Weights of a small transformer language model.
Size: 10 layers, width 640, MLP 2560 squared ReLU, vocabulary 17192, 108M parameters.
Architecture: RMSNorm before each block, no biases in attention or MLP, embeddings untied during training, normalized queries and keys, gated attention, a smear gate, short convolutions, learned residual scales, capped logits.
Each number is 500 + 25 x the weight over its row's rms, rounded and kept within 0 to 999. Layers, rows and columns count from 0. Numbers have three digits each. The size before them is the row's rms in percent of the matrix's.

# down: layer 3 MLP down (transposed), 2560x640, rms 0.0366, rows 491-572, columns 240-319
# up: layer 3 MLP up, 2560x640, rms 0.0416, rows 492-572, columns 240-319
down491 100:500498495520449528491496499559524476517491474494516473516505526469499520475479503474578486535544486560527504478495475477507509459503476482465509511482523504473471501497465466491464543472514488503524482485492461516520524483461490506517522543
up492 095:502453463506483467488527490502529445456503527476508496520492483489485475529481487507447551546479516502494482505469499521469525536545523506491530491494504507532508455532516507502491507488527535521498491487481494535516514493481481480468504512
down492 095:497481508481478478524499486501535489477560519505564502495516500514491465490519483480477526477429492506520507447480478489493482523498438505538475519544510543496441489471477457554455501488513519471523474486500453426512527478539466490506499492
up493 105:489487512480495528499482483473480498521511455491503495495508494567485496491448495532502475515502509482529475546520444538517524479473496495485466513500530501506538506563475504501530501533488490512500540514505501518509502512473527488479492506
down493 104:494488521510493515573489505469483565475523538513489476463541511498536505493496531532504541528497513541529521464499465489538477508534514514525497525483470505531503493480516520472525495500538487528461515494456492420488498498492524508508523505
up494 092:504486520545477544517464516490488494455509510523523500523504492497468489536482455497483472507501482558543498487513509472519500471474470480509508457482521511505489469504504516473488526497494499490493511470514494523511513503496488549470487560
down494 094:479512440504508504494471487478521558505483540495532480482471474501507465488528539530500487503507530465485452546450518485514508514514490490507472542505525495486519533485496470416521490505508522531528471469546410478477484501480508450459470522
up495 100:510497497479484486495492528503517510506521469453506481504506503513435490510437475494521486494509502494470501476501462525473519516457505548467532513500458499548558483516504500512534469508500510453478496502471497503498517514507436507473454460
down495 095:544454531471497469520532483487517507514531427562495483483515492490520509509464481509492519497500481488514515484479475545488505532505495486508509500499528520503479491527516501487498490501461474490487464512496506488521520499508551513492511522
up496 097:510494495506506508487503493515474496495524494500476505478501486498468495484547486545518518526529516492501453476503506523511476499521557491505480485501472476549511515531512497480448488527527471528478474493520550515482493530446509505520487509
down496 097:509556523495462516487506526518454504537487511516542486457501461450508511499491456498496506507497520509528528500521476492535498511525502517513477473475501473521447517439453483515496507489527493485446523520459478439466498506516541556500560481
up497 087:514535471540525521503503528508531541526513499492545456508497517466509487493497528495488494514538501469523517447525527513475538481490451496466519505541459498505538517500549488501515491489510482529504514449486497530510511524521514530558474498
down497 089:500485463478500510497504453493487557439494513525503532510460488475452524467488501487445501511540526506507468561459503541509507505495491486531517518486487472507490498510534515517515505486540497513535509513523497445498517528470525504488495495
up498 087:477495461493514508475469468506462506485521517495514513476512487498497508540490481497520487533535481452487467488465482522485480487517461500519529467486510491528517482558492534467496547526486524511475489518554530500509472494529501488426481486
down498 089:478534534511492501472470469507486552463519497520470502483527485569504489481532482492474495513503502493460501524477510460520494472454528535487522493482512501491461501476504502493490482494511501482504473478500489477517516485505495515486477475
up499 109:473450488488447509479510489515499529500485526442529497486478477517518503492427497499494508497495495493469521491537458532495469491534499492497453482497477507546488485518544548522488514531490454502482511486490463506492521515496456560509506510
down499 110:490546466531514485477534508525509505492514506518514471481518494515518474518524499483526483517489510487485499541450523538481518468532457442527510493529475549481511528505512486488527490472483495531534479530466488439485527469505456493472513454
up500 106:499457490516483522529498484462462539482518542491558484487496487506513481537469534511497472524510496494478562513521483513511438540518511518492441475518492536534497491492442552493510472536502508501492534466487558525560512496517505508466514498
down500 107:529488484523497503538515500458468469474488542504475516479519518516525486505514532485532512496501506447497473475505502486480503505510523480548518496464455475514508490517478510496485498473480516551507518473473516447544492487569449506492503532
up501 098:478497515472534492482477515483449547526513518463537509484468455472490512514487509504478514505484471528493497537505437538516484511479460533495483482511504532509470514508492521591477500491531482510463474527474532504516455544474484503514547512
down501 097:511514550535493474472519527513512494521520489472510519422462499477497530496484508492505499531507492511533511529517483498493511495496498502520459511499521479489481492516495502508479501527487486487442500479525481423481534531499487496544508524
up502 100:510453494498479486494512521475512523471508546510501532490476502505513522504495521498495513462511482492475504505500477483518498521525493467501496492487509494479517483490505513471537489501493497454493492481478488498434505520529489522517455503
down502 098:491521459502487499489517516561500514526483541491536552494510479485531507508538487495489483523504502510550490514529492491487492478491479487505521523503498529533511492490495490478504470511479453502498497474502519433510518518490468517519474508
up503 097:507468489512483491509501522454517498502510532472513486549473517502463494470455445468498491498494519492503505501480460509513474495519515497467486486498476514483485518486486524501546499536502514518535451464530496544499529521504477497545498490
down503 098:537476507474522454494498521482473526442459508488529470502451512491490496464503535495533519465490468491482505538496497538480507514471478509479529533507509515490491517540479502484486455551489484491501532479514460449521505448544472558490476532
up504 122:497473516469467533515474489521480498546499532481549505496464431521506497558467516484486457483488516464529507477470432510539502503493469491508517513470503481493470519513484553524488512505560487507514453505524463505476493543478487508491483532
down504 107:504473487486481508568512490493479476518531541543518472493522526499476488524538509498478530511465533504494487504466502487498514513461493530541487473517514502472478484461545552514478501531519484533480551490492508426480497499491513506486469516
up505 104:504494487485495474452529502496482470479468443490498502502457493505451505494442465540510517499531515529462477550536512491500531515498476473472517476486501532483473525533486513461531528547522516450499535514528465514474507547528490517505498500
down505 103:562488483493460484517468475488516465485466488509512480521531502511482496498485543520503495492453459492501455513520513472461513540500488515508490511484449491507472549513541471516538474486502510479502509471583500480490513525486551490507490516
up506 100:483511503526489497522471511515545511487487458457484481467491450480500504483512489519455526499520463499425518483486486493547502517501473510480476512499502497512489516555493483480467536530490518461466532495493490517479496565473532512509460500
down506 103:523538523511497500500469489502481485515503494484519478472538471463479508446481528502500455494446469540452531474533473511522484491491503502485468486507508520473490500533482495495511514497539506550501441494468453526511488492513490499517511484
up507 103:532494499473525530502483488445456487498488532485532517496484525488477510507480472492483492502515533524520525478514470497493500500475504477503500507518499453522505487464485537512493472498494501483485477508514484504505502491498481552476477499
down507 103:487479468488513540496539501514470552511531521521491505460463482471515511476491554531512508495486502529466505473500487461484555457508516472505448501493502502474514501435478494486495508459469556503452522488484458488532475539500489524506516552
up508 097:551476550470544496511521508493495492488515526495487534494500486479502546460485531510503508480497495561522494486575505482541483510501499516488505509509549538492521534477521509471496476486527472483504527503487494502536445523497506534420485520
down508 092:496522451515475490557506495453513488505521503508497510483487488531490493463512495511492464476497499473494465514458526485495464498528499474526522477487542474497534470473489468504461486466470515474499500474538500355513508539495525492501502509
up509 105:502494524466493487530508469490524519501489486465522477492493463487511518501490504498454526493525528500535522534476488475502487486520540518497516526480474527491507482526467516515513515539537535472508522525490471518528505495495507500462497536
down509 102:513555535530507515539451510508526491508491476469524470480493509448506543497509493489489511503503461504492523493494512510548537476537548503540468481470496549528472510468515504512524544495520469472490530507511515419477492500504512516503496509
up510 115:504506516480512494454482476512448528485509463478512471475491495493508493483495506520498507479497548505498534486530486500506494536519489541488488497540493481497529523467457520531497510532478491528481502486490498526500491521478506509473457487
down510 114:493499508518514465446492489476485514511510506486486511479488463503472476509498500479486436496483518524535546451495527437513536507501512511558489494498509516474502499480471506509482465476508479518485535522517529552509516483492518509475495485
up511 093:526453478562493515544503469489534490484499476491472452500460479488474546498532491506519503526546503481531496477511510511488471471507528481521531498536504483491469453518485494473509461493473505499506485478548532516504499540470503484484468524
down511 091:447511521497550485495543485499488529481493504487479498488464493493514550472508502471489524476488471455489513485544515489455464476527528487520523509475517518502502518456492507502511492502499506454490480513518502523527479523547481549428466537
up512 100:512473498496477476501490473528425522496504485490512510500471477490492520529496525503526495498549470526505498519477477478503472516516493539517498480473527537552497477430489554531494552515512490544517486455489492487505497505517503505501509473
down512 101:457514467501479490478529516500527531478469495507499452504486495468520546507527509504468517518517493502520511523477508497493528521494524518531493532482482512474488477493499487517498486495512489473567526478486452535535474499490523465512445545
up513 102:514479501516478520485519509465486531463452466464546480481479498541454473462495517503479503480503449502460478503535483493516487467507527540460491475481519499523523517479508509509494485510539499480479523504522533499480492474540484493521460511
down513 103:473510481500508496531514476523512544520525441495492459519500510529542454529519517457546482479559513491462509516500521489487507507512499500497492476488513475534486522528522512537516521544487520509479444496497513523510524510474484461478511491
up514 096:462526492465475508514538511501490533492488502459524483525471523510515501501480502481547477511471522538485550466512510477477552464484535537453521457455499525494482530486468522501503532513514489481496489453453477519485483495487489499469528514
down514 099:547476468455463518483506500488527514482524506505559517495538518504502532478496517511521501523468489527483487457500479478493466506452518526516506473480475465502439526548468505465495499471481533512480503487503475508477503491435417544468516501
up515 094:493507449472474516499492481511513516543488502516516514536486475505465546489499501492465499499540513469549477501475514498523511542500497484483494522522488515484520507472487497477494472503527494507476491472477561559449489493500502509526473495
down515 096:480537479488501468474511518510483484500512482509489492522532481510477469518482504492487521472575521497476502523514535498493456487448509521530524464486481466493536511499451471488507451490462484516539516561458512563510479485490470464505537493
up516 090:482504447548492476493493514488499494479515520470500474516486493483477482503491498466434542476520514457499510510475493491499477498476538505490523492500513481519494511506492498496540482534510462505493500440547499507503498485466467484530490472
down516 091:498495516481484506502464503510522509517472486464484510512512468536517502442482522496479517509539484510542477518491470504535520529483442530516505515524496511529510488470499495522436542499490524500494526510476501544509494444527491546483466525
up517 099:463497445476509460515518510495484497502508505492472523529470497500495484511514475483484502498484543496475507497456500477512496488544452528510546507465483469504513496451503529469486452475501474450481534503495499497497541530502487521499454502
down517 103:522520466498467476506532532471464491553523520502536454499488489505516510513555486518470491463562518480468529463471526526501520522516481493554476516518504507530515481470523510488495505484487498496509539523490523408477506483474488512532484510
up518 089:497484514466534490476494525494448494506495553493533505480447485458528518490507494515443505536489522510547534508528463497508476423521469504497457445526508504509510472523484532479536511483491559550453543495479545501482444523514507505477498524
down518 089:498442462469515486531505511456476484526527501513483543481544494472480494462500502527496509476490504517477536516489509503476494473512476489522500485528523534516527535459532493522473515490544512511482528471480501416484490487480509491481518494
up519 079:518472486484507509544518482485527493504478462446517499463529486523512488475502451512503491492496474536502471478516521510498521450535490521494491522503477514542515457509510502467496537522481508465477500501488490534462532496555516530466527500
down519 080:494505486489497482501456491475522509482503493493483526494488426511480523529493515527487548485531501487481468494555477522506477560486465487489490483527480489471464509489516504487491498490499500508490490500495574484503483544450500454513511480
up520 082:473521458457455501510530518518532498492499513520510517502500538523538488504510471500498466537511487459466487524561511494478541477518456500462528527528505488470461515471491489493502472499540563483545488531496468501497490525498495514510519498
down520 082:520499513486510473479516523492537517497469518533509529483465494525536473473523477479507466481501482487510507468470482511547495498490500474469506501533489493496476526471505452522506518490476506555508489486512491471472550481490453529463469496
up521 096:503481491475478442473480468503505503465509539455481521537469500501494509537488493520519458518543530473513494534477485516511497519534527505483479507472518562512463486525482526489496507498495512526456484495510467510486511515496482515470530489
down521 097:553480521497530532526513496513500533471543573506490460482506468528509497482520532544513492514509499532505498492489471532502498490500488512518529521528504535499508511515483499501507524534485471511524549514508456453503468540524497526503491502
up522 096:481523548503543502561480483513501469551513490482511502554524523475519546525519500546519523547495487481526513484518463539486517506503501551466530452485527494533488481474460511533460496520531505518549487464495527514500541527495497500493522532
down522 098:519478466470517531454539493470492482484513507480521528462475464529472506495475483471494483518525528526526462467504515471505463488520496548493461511527509546491464493527516494483510448517501511498471510554500517468441540474515450506491478485
up523 109:484508492500524502493541460514482509524490497500478506488515514508510529529488510520535467536500517507533541504496460556526506509510521526517533496493519491514482472491493548524478512535511487500510488435490519512500508529488488472523508530
down523 107:503496467499508572525526464533460479525490524487529504479518488511488532543485463490540464495462536510491531510537515524477484496448518537532483490508505520481481472511483512497500506502505525501503459517506528444468519497531441431505500519
up524 100:485535476505479487482496477511466527506543546538476489512488508479510500507515470478503504522527512510504546509468511519492499531522514539491495496547450466468516555532509493498491516487541477523532516505496523524527504510476503479470456484
down524 103:501486485481516500511477577491489494502503499529452542511487495517513472524522457535465507506543521479513456515465514545501438513491459503513504498536442519545500496481528476514511466486469506538504530534467532488535509512530489450479459508
up525 105:494507518507443527491468541523466503502483473460488556454479499534477483525496517524463522524505513526532502556530495510468513473512451534470485485471456519511507482469462546463505505516515507508472487527526510510510490554500487529502497481
down525 101:503514502521522464512496504472466469496546499497498516481501490529520548496487475493501504489498481487497471515494467518435525497507478531474490480457489484485471478489521523514502491501495509526513576500519543484525488526511528526489523502
up526 108:491520510492513525496532514486485512522508525486445478504447469496512580470478462521527460449487491496534509506525464504484503478474505455502507506515466496487530527485456518523508525524556523541537498503550544510479508505512498516511506511
down526 110:486497505501526517533500478493463502538443498541466521508503460489475498526477496524523520507513450455480540520518496499511456450494492550494522509511573533474496516441502493496543495534532492542517521470481536440512446505507503494533495519
up527 105:511490500490522496481519458435522493470480494517522518490507481523503475557459506514463472487497513528515569491534448568494477522509523537507472493502510480532484497499483516511495471570494488507511514456492514511532484518479515502528485494
down527 101:508478500490499457509516523466499485497475529511487508504539501480531511533492507438486482477477504507509512550516486518467478510528518516560449464485460507504504503518537498541505489515462501503482488476511509371533478466571457524543530532
up528 098:509527486498489474484513518499493480493483487537476512534469478500527489509507506497512475460509474500509471538483503503524515533478520533525431507533482490459463493525504484496473531487497502474482482543498469546483511521494507466491456484
down528 099:511468480430509528498512517479544490488504522461495477493525524462481484526523511494525494553492505536538477505501499525491508499530485540523529521495474517515500537486492469487481534503443501460452479485472498498504510474515487494505476569
up529 111:489457474458535534524480463492527488516522440429487485490488482503475521499490499486492522511480497490471464541517483481522474472512486534484500477489482487501485523532488549502490496489527511514513475464508502509485480522525501479498477508
down529 108:475461481459534517497456492466495505536512477502499533497438509491482521507497499473534479505467510484486525510501527536495514506507480505504498464540518497471502507494531517538507501470531495505531488484519530529499463519465519500480494533
up530 094:464506495473504508491548471466494516475482483485521468480480476545526556466517494520460490455509496525477544485493492498522532505529514528507464536521483487449522480556519520530501504528523482489504501515522506524525486474474512517483497502
down530 099:529496452555480470491505508553492467524510538518530564479526495511521510473475517512471511519469491478568540513529517524462485475458469542465493488535456500486482493485502465457497510483475523533514491507560470444500492536484502437486510479
up531 092:510445474527512474490513506522507478514481495508555487508502507482504499513509510508463503485508520460486480512473488465493480523492507492492467490532519487534505470524504509487515508539481455497483459504525537496490464508458493492546483476
down531 096:522477512498489515528528543506460472500513498496501476479525546477501473508520496487468497491471468503501494488532495505532457525496530517495502501508514481554546470544463472480453583500497512480460536512514518359494480493486507513569506486
up532 088:462495529515511516507505538522538507463514526526546466510471502459501527475485501536502490497500515484515515504495488507541509509485556517478519456484498508479441507468508527502509495507512515460521502479469498520497489506534498499499514493
down532 090:476504508516520468528497493479497450506476512501479496504498515480505505529503501512488489519522474514513507468491494490502507534527501457497485528510524515511518486467513506535500468467467493554461531506568500495514498520515489513483499493
up533 102:503535527469522513508482477509456471516557490439503512515499470495499510477514447508488493448503522518470506486520493529537503467485487514531509483512515516534480506467439544483448518511478535503513521502473512512497512508485507476500497495
down533 104:526524488509507521498498484560493477539503509510480506489512525451493491500452480454542501496451526497516484550473541496510481493495523477467536500510470539509509498531521509470528470505515451553517504519482499540491521480497487482507538493
up534 114:490483491522543526502530492507546539505457525505517524499488516520489499458523525518468520456522537477512468478470494538506497494463470499498550528556466477518501505492502502457534459536486499486513489514537523494515484507501522541503473508
down534 107:506542500503503521505472530524506487498517508441456503475526482484511493525531489475477480470507511517484503531462471494525502541474519521501502518512491484502533511468463486508475529503585468474508500536472523477496469518486494518481506486
up535 105:468459525526485485476519517492498488526494508495539482473491513496451483506490485525463480482484514503497506540487500453515469510476480487513510495528529501513509518528532505526562499507512501479470478471458523520476473549520478510451505512
down535 106:521514525488487503474477492484510468515548541461456541538511495473503480477491493525520515518503491508497496558508513499505514515491525491522530491501530515478483518563530499507463445558522489540493533491478488478532488496480492503510497529
up536 095:490481522540537538531467496484492487474492509520533526471497456531485486471501490503489525499524537483511534459496502451524488501541516482498459487464522513516520452486511516443502468476489549515506527526486499533497484517490532495473524502
down536 096:454531477456498536489513455513577513482460485527552526508514481490540546471487517483502485480516509493536475485539554507481507496517500506500519490449491491480468528547504481518512476524506465485515479561527512490521482529504516461475504519
up537 095:525490536509463484478518481497471470489477489484508470500508423488488477500474511510502470469499506498535499502489513529538480452517495487500503489523498483514469498456499540529532570493488500547511494498541516515509523516526512535479505509
down537 095:504529497530441544477468474506514504463509496505485478460490445503506485492521469509495498466500478469480510504489522469468554446523522484501529486464476501491504499493481546494468467508498497519565504515495487518509458488502514491466488516
up538 113:501503531496518514505531507498518530507485529430496500533509485466473514501490544509448489476496485539491547509522435488466535500486472511503500538465463523470509481463478496499489484509556495469522522479557505507559456537518550485502482509
down538 110:468483531542452515507474524500522487543479523490550542504486539462500499477497538550484491498478505487500488494507459532500500491490514499472522548453452485462491524518534529505526481482491488501540488488488469504488515474470508506535573483
up539 095:494472461461468470482471520546493547473478503471496481475511527506510526493512521510496519456492534484521537508489496532491522470516520509462481508528524517476512480500488494494510462467500522549469452500530459504508459489457485505521454513
down539 094:473489453522491462514488495482516496503487479491505517498496444481484473473505465493524523503533528497504488554513543478518459501493536500511462523524469475488523513512474444459499467479501510523529525493493469574480442462465486494533472486
up540 116:484530473538538486463490530480518510496548542462526507511505514517544526567525490496479546525539542486552542459486488547482515475517455533469496459477487524511489492561499492491499484524562548522478504473489526495510500514518470513526501542
down540 109:521486504500515514561492500494439472434514525498536507504567486523497461556521542511515501493504499474515517488516532521472553486506489493531531451546573505528504489499507506513453491481522516529509531512482492528513542506543499514528489518
up541 103:475462502506495518489490480487512515446479515451465480540472495486451533526471484512535548487481466521496499531483479520518493470476493486463470425504511526522470497501506514521493499525509523494514535497467527510492518517515482470464445469
down541 102:527487503506520479487463480507470467489535500549489504511472527512488515539502487524506467511504503558519493505489501470479506509466510496484462530468502514484504475494522548474497496494490482545522519484496511464530477519523487499496513450
up542 089:492529479477522540486477496482464470550486533521519524498500490501519513500468479551489496526504485551487502484509485520498475496470523513494517499480474511520490521490490490487497484540506517543531518529451487586513497492451479513522510502
down542 094:497538480447527483511493468468481501540501493519481502477525502525528474510521486522524524488535522484498513548506456521500498504518479509515518491541512480477521526498467491505473528482538507477537510514512480381529515541487499502514492517
up543 104:465495456492483507499491481490453511500548522471499523520501498491520523504481532470536466460507502522506527500515462499517468517517503506504496507531486489488504501486454513511501493519492524466484482443550507525559519518475523469487501439
down543 096:504479494504496513461539527459491524487493449474496501510499470483534503506484505474523508485440532539468481498485489491522516505512512485484525476522475527503475520463509407536525512520482532481480513461556474507465531502573522482528514526
up544 109:485487480450481471469530474497441475499506534469485509517486489504493497532515478505507490491535489471454515498500506512497486514504548499502499474481537533485470506488512506459500498529521464495477492460511492496525491510531510490519512496
down544 107:520471518483488526507533474483482474500489476502511476503534482524488441522498499517559524498504493503452465472528534536509482453533521466538504482486514478508466454527506525503487485504518521512506565528500568482523523440505495457471521511
up545 087:513503475499451524501544481492498484467474530472507500500489503510497534506501514488499512523477508446525500503511479497475529511510494487461543470486497503501544450524506534544467501507484483507474459487464540515464465484522485473510496559
down545 089:490529472548480551484461520487572486499528536496552460497543482486527521523467517505533494494485529502488499463510525481514509541489444486510534490533479495480503511526496481513494491505546546483485507488531483485498492446503471486520527518
up546 107:467497454479456545507531513516460471463481492507473527506493482455466500500474535498478455546525571517528493527484472503534507529492511486521456503476500493525478448499494493483462491532513489483494519535506531520489472525518500523470502536
down546 108:510514524482539474453486505500513526506505454486498549480491495491462487477485508514483527531496507522509490511511487482489523489499568479524483535518471500455509534492527478494446507517465515517520489493503507519489508484495528471488438476
up547 095:509505515494468480466485510515519483486477505468518557538482438514513548503426537509466510552517524509518489565491478512527475533426491553511530473501493483511519510538511518503497519508510507496495523462515506517532518503492487481525484504
down547 097:502506521459499492509518512493488535524508486491513505486529475470506490498529492521473505492574525474514451519539453502472486496510524510515516524521487494506500540499507506457521544495481514477459469546510484487514478532479512508480470521
up548 087:482510508495500506494506467487537462475481502476502478523498507506511485511543536492520510461504494511471500537492513499495429524488522502487513492483485516497510464546480515508535483532467507488470479477459477523528513503549541535494507533
down548 091:505504539477457487522497488497509535490462513512484494476455517526462484520515450497521513508523469523497492520488470501501486523481519514479458503491480488520487498443470520500515498477537461488494514487512472465501500527476512480485466499
up549 099:466517446490465514494523482501501485464501530480466524542461428526484518516485451490458530460490502498500455493508480520505466487505493473516520502486508461479499452505502502472511499490534519475484495483500504522530492508480534517504474506
down549 100:491536534506482515548493531512500515568540475451511495478484510466525519499554499471511504503483526498516477543483475502482481520532511479533562523465537514481483502479496483491535518500513542467503511501502486389479529474513524525554464477
up550 099:496507457487460513523511479515517490457514504507507475517472514518468485538565455504483480522540507434490513502530523506548499522542477482496477497516505485478513493527521535534487471491509511462499512517494554505539543497494515529481442486
down550 096:495541508538531517525546499510496480472484499502528490529467557475510534480508494505519493511537495459483528461502526462485499484469538480504519519504503529441489496503515511521473479482494498495474532537500489442525510565495521514543462486
up551 097:510461500452522474472557500512454489503495523501499500496488497519464515531486485522471479461512532490521507564517505515502499518504465484511474524546485439501499521514517542489546528480474480516526497545525506500513453548514535474500490536
down551 092:542516515494497508530511507487490492484528495495488510507492510461522537503520452480519483528523500507468487514493514467500516480491503512494522474517531482473505414488481528529496489480495535525518502496476502489521482510551493528540509519
up552 083:537525517520508487494565449507503512512510441514484495491478487506490493482495542504496579528536458508531519471490494536532489441552461524478494497486456512491513464479483509473553516564502538497521506483473463514477501500492524519548477582
down552 084:502518541534472438506472472502484518487519505516496514521501498521533465508531508468474474507541467503475496541480506489513511516456506519508495484482480499514481449524509520512495536504477488494538499493518485474466497493479515486514467481
up553 104:467493483455522529545471485483505441465513431497489465467490518557487501516514491495485488472540515513518483480515481508464497461452454512520487476534493492453500512493484502507491470491578491480491496447505516518524504508463500483513468533
down553 102:522502507479531509521496482471446444498491478505468493517528515479486494522508490535518491521506500501511501460494502508447479483496517489525481477548509540507546485501487505455522477521439525501485474526498540509491482524496492504515473476
up554 086:479493535496478492546464490473527522493556486428485493544481469569507508522522478474523493510484516473497473489520517524535489500502461476490469494506529527531448491503534517506516460505479492511514536504544550500494514537509483537495491491
down554 090:524546468474515485504547459532468491468508471504481503519535510490490515497510485558505494518436476524516545485486514506492509507501541462481530484475552555487474491461459532494491498487467513514494481510478497320503496518537480528463486513
up555 100:524514432479445494500536483461469496477517530534533495546476483452471490517507461489490500451541528493558508509480511491523521505526513520495490449524478456490521523527480504457535441521514483456471483482491516523524491479489474532497442459
down555 100:521487449490474523495497497532505502470531519511457463490481554502503502484524520468490499449527489484483470478458487505511504504496497476498496527479526458485501507532488511509548495491522517518510575472471507526514470481459477490505500495
up556 096:454496497525509517489458484465499512479490479489504487512476511514488528477500539498500545475498515481478528524537507512513490453452504543501515511486494499494504501536483498501482539529490532476535517504513486509548460501480507499468471516
down556 094:504502506477494511498539458502514516516500495469475490496483475467514476526507506530485494460526516505518501480484521499529494489509528474475498535472493489512492505461481477523517505497515501536482533476495495482479491476544498504472484544
up557 093:458475506503466479461471460483500472534459494497479448543505507469466490479477505505482477486501512515511529506528516466506449555516522517517509518497499493476520490527524500493530475502514501441496441485488524493518559487491509520476515489
down557 092:511498462476464477481496508492508512503523497508493477516533554486470449455460492490465483503504516470508490516503509470537498491461502492489502506494460495497488523527504493469543489504472461521551503494537521498470497451487502540451536520
up558 103:494488490465457532442540484488446530516479483445495497493484469516540519502510495473509472514507474515498488492458474517514494552475503509512522464491463464486531486520496545533529497535525506440554524530498517509483517499497496502531535543
down558 104:496504517518505540484513475525569552494453464498487523560491511495525497502457481499529471530516483503522464526516490504515501499541544485517515530486466495476472498488502502469495449507500534479502465517507507512494520510533520496476524509
up559 098:469476558537496533516508512513505516525467465517475519524493469521503521491511465506488520482494495507520483535514482464500523488504546537460498493495504497486548497518464530531493488490529493513554511519554540489519558562536510490482517482
down559 100:543489483485477474517468511483489523491549504527483473510511478500443497510486525521521515506537507493499526515530511512520455518479487509521470486501545552504456505524507472475449486534500508475467517507497526482481492507478503485500436501
up560 105:476515502479460506493484509511549498534498499454493545463480518527507523548542486491513453486554483452497472520492474502502511468506449502482492521515471562462525491495476512540480510497520506495507470489468494498531534561481489511481558497
down560 108:500479530527528521485476537478457500540510483505500519506488504495503471486516504472484450499485477523507519507485469489497492519554484465509511473568459544485505461449526471501464513494542508519530545509506470445472461540516467485469509509
up561 100:504481554507496519482512502518508481516472480456509497538511517487485524466512516547514543463493496535480454509425469525494470499529491471458444512525493532515504514475505515514520461517508494500471507510507524516456477529464542510509492560
down561 101:536524555499472491475512462465507506505470486480504488473562491488469544527503484446492451508452474491524502486450523537478518511482517494473470525499508499495528475466499497557488494472515504516514468541514487463464535526524524520528528497
up562 108:490455463462498459485514475479474512533500512517484522524490547505512499487493548526549499500513545498452492495480475496524471420487476522491529459454502495484494472462481505523486473512505476465530510486487536498473466512562481498506526501
down562 103:498539514511458490539461500493482498516533463518476518466527478482531484486464486509515439544489517516473511486501500511542496478463499498490509508502468469462521505469498503506514502513492489491491496494506530496527496504505453498478515469
up563 102:510469543515466506524505505516491496516508487490462497534462525570457504522511491546508510530517481514458481472495484481502521486461498489441515489497482514494502478474493521507520486485491507464496466530498486510515493491542489517488497496
down563 106:548512494507446515496498488500511467508462502483508519498540480510460532455477502535499486501492485556518507534490493515493517486488504530499491470532512538462534470482476506498488498503493502500432487510508480462474510461520510475495528507
up564 090:497509506529517485491521502496504502527547515504531520501440529490524542492494470508461503498492495496454507494520481486515483482504523463536489502471507468493566511529505499489485447520512457463507534478511490506468511524497494504518495512
down564 093:466495480536496478486505498552490539476490520520477458520488476493504506480449530496511481488475550507522491536487490476505570499503511499478524467501466490480474478508508481499501519477502548501482481508496500469553508501482519459505505497
up565 101:497489514488506475509469515471504486524465512522477461486495522469477501499500523535475517481480499498460511497522460576506453507519484452508499523463504519532502491490516514505478505526488511481473482507494562527461444531467487471519493479
down565 101:504493534467490544492502525503490486485534498501502463494496529508464467471459492524524527489532485526478486520539508514467534472532513491548506523532482483497531497503480492502501490498461463518504539479474562457498558493519481449476561491
up566 096:505491467521487474460526483477520494502469515480479462413493510518447509445467442500504492525534466504472512493484520505530532481487524512448476520504489476519519490453473511497484481490496555486513502489528517525509525533448512496490486494
down566 093:511493463462475501497469513493520544505465533515466465520506494559479534504524519500499538451522532512455479489549493525429536498517514513479525544494543527524480492484466530488484531495467500493502518475536515548485480519524493480480493539
up567 090:466491502478487500539586484475511508470527491472548451467493483534504524471492473482465523435530497521461517531501512494507514506497491518509484507523515532491521491515516489504509503522513482525540465495484469514532530495508459488513515486
down567 089:493489542518488480496466515535509542497495521496503533532499484496553493507486517492494513520502498468490503545495514518499492480493475503499519482535506508523463524524473531506479499457524479512542507518521470562514525488497493520529490449
up568 098:496484476481481516521477520509457485525498502512510486472489489550464517536472477522465475509522485492498475535485490477484488439482468476470497467495518510485466472518488490485491498544507512508512491512450497497514481547540484473514461519
down568 101:505512513486474496498480532465469467550485484514553516499473433517520501531473499519456491506514490541530535525513530492506480464517474517475508519539460554505499511487473506456466514549517495470471485518487496476469479480527465480531499449
up569 089:487516498474466487514528496505527478528468489480508487553489504489511572494533537475502492488475456529454483511526505480521509475469500526520517508479489555497515455482458483500520500488537459492444514482514491516497480493536511489530510506
down569 093:527517463482489534482493494491503438483464486511491495502485555539494443529496503482481517533521509484488487499508529481522445496480472503477492451495466418517498497557475495500527487515466543516501513486543488527462482457503450483467471459
up570 106:464509537516509537494473494507432498495482554469525501508497523521526485510487521492547505490482515485485491527511448493468499480488476550480482470488512488509517510515467520531535479490495527441511531478486537502505493521506522483480514497
down570 104:496508502512450512478556489495521485501487542473488533506463473545452494490510499531502490487503508523473482503484521478500527480546486521493524471497476537497461502544505473478553527527508506497514470526527541501481486494439490528442489493
up571 105:540498479479458502463514501517510521448498494470500525477474515536461490499506471537443496512510477472464485553543526508507462541529496473496499493501512473468511495517515538492469441515507505504478501479516565533580529514490508512508487518
down571 105:517526489521503511494491457540461500502444511454446486498564495539506469511541522548493507503500477468505481526482544527484521481470509491518575480504524512487498487472470535475498464491448523490474500526493515515495466522542486518469506460
up572 097:497450472474466528545499499532524497483516509478481480492483454506487524464494491480480508505496510498511482522539466493489479505510510471484527496480455526497493484507465510517507487488472519499485531484546488532521465496472519512451505514
down572 097:505503521534483495446483484474514518516510523520438509482494462515538477507490479473529489491495510468470486491492491487522524469484536408510516443490504510488490490506529462477513513484500504489519507494496518505535483461514476513467516509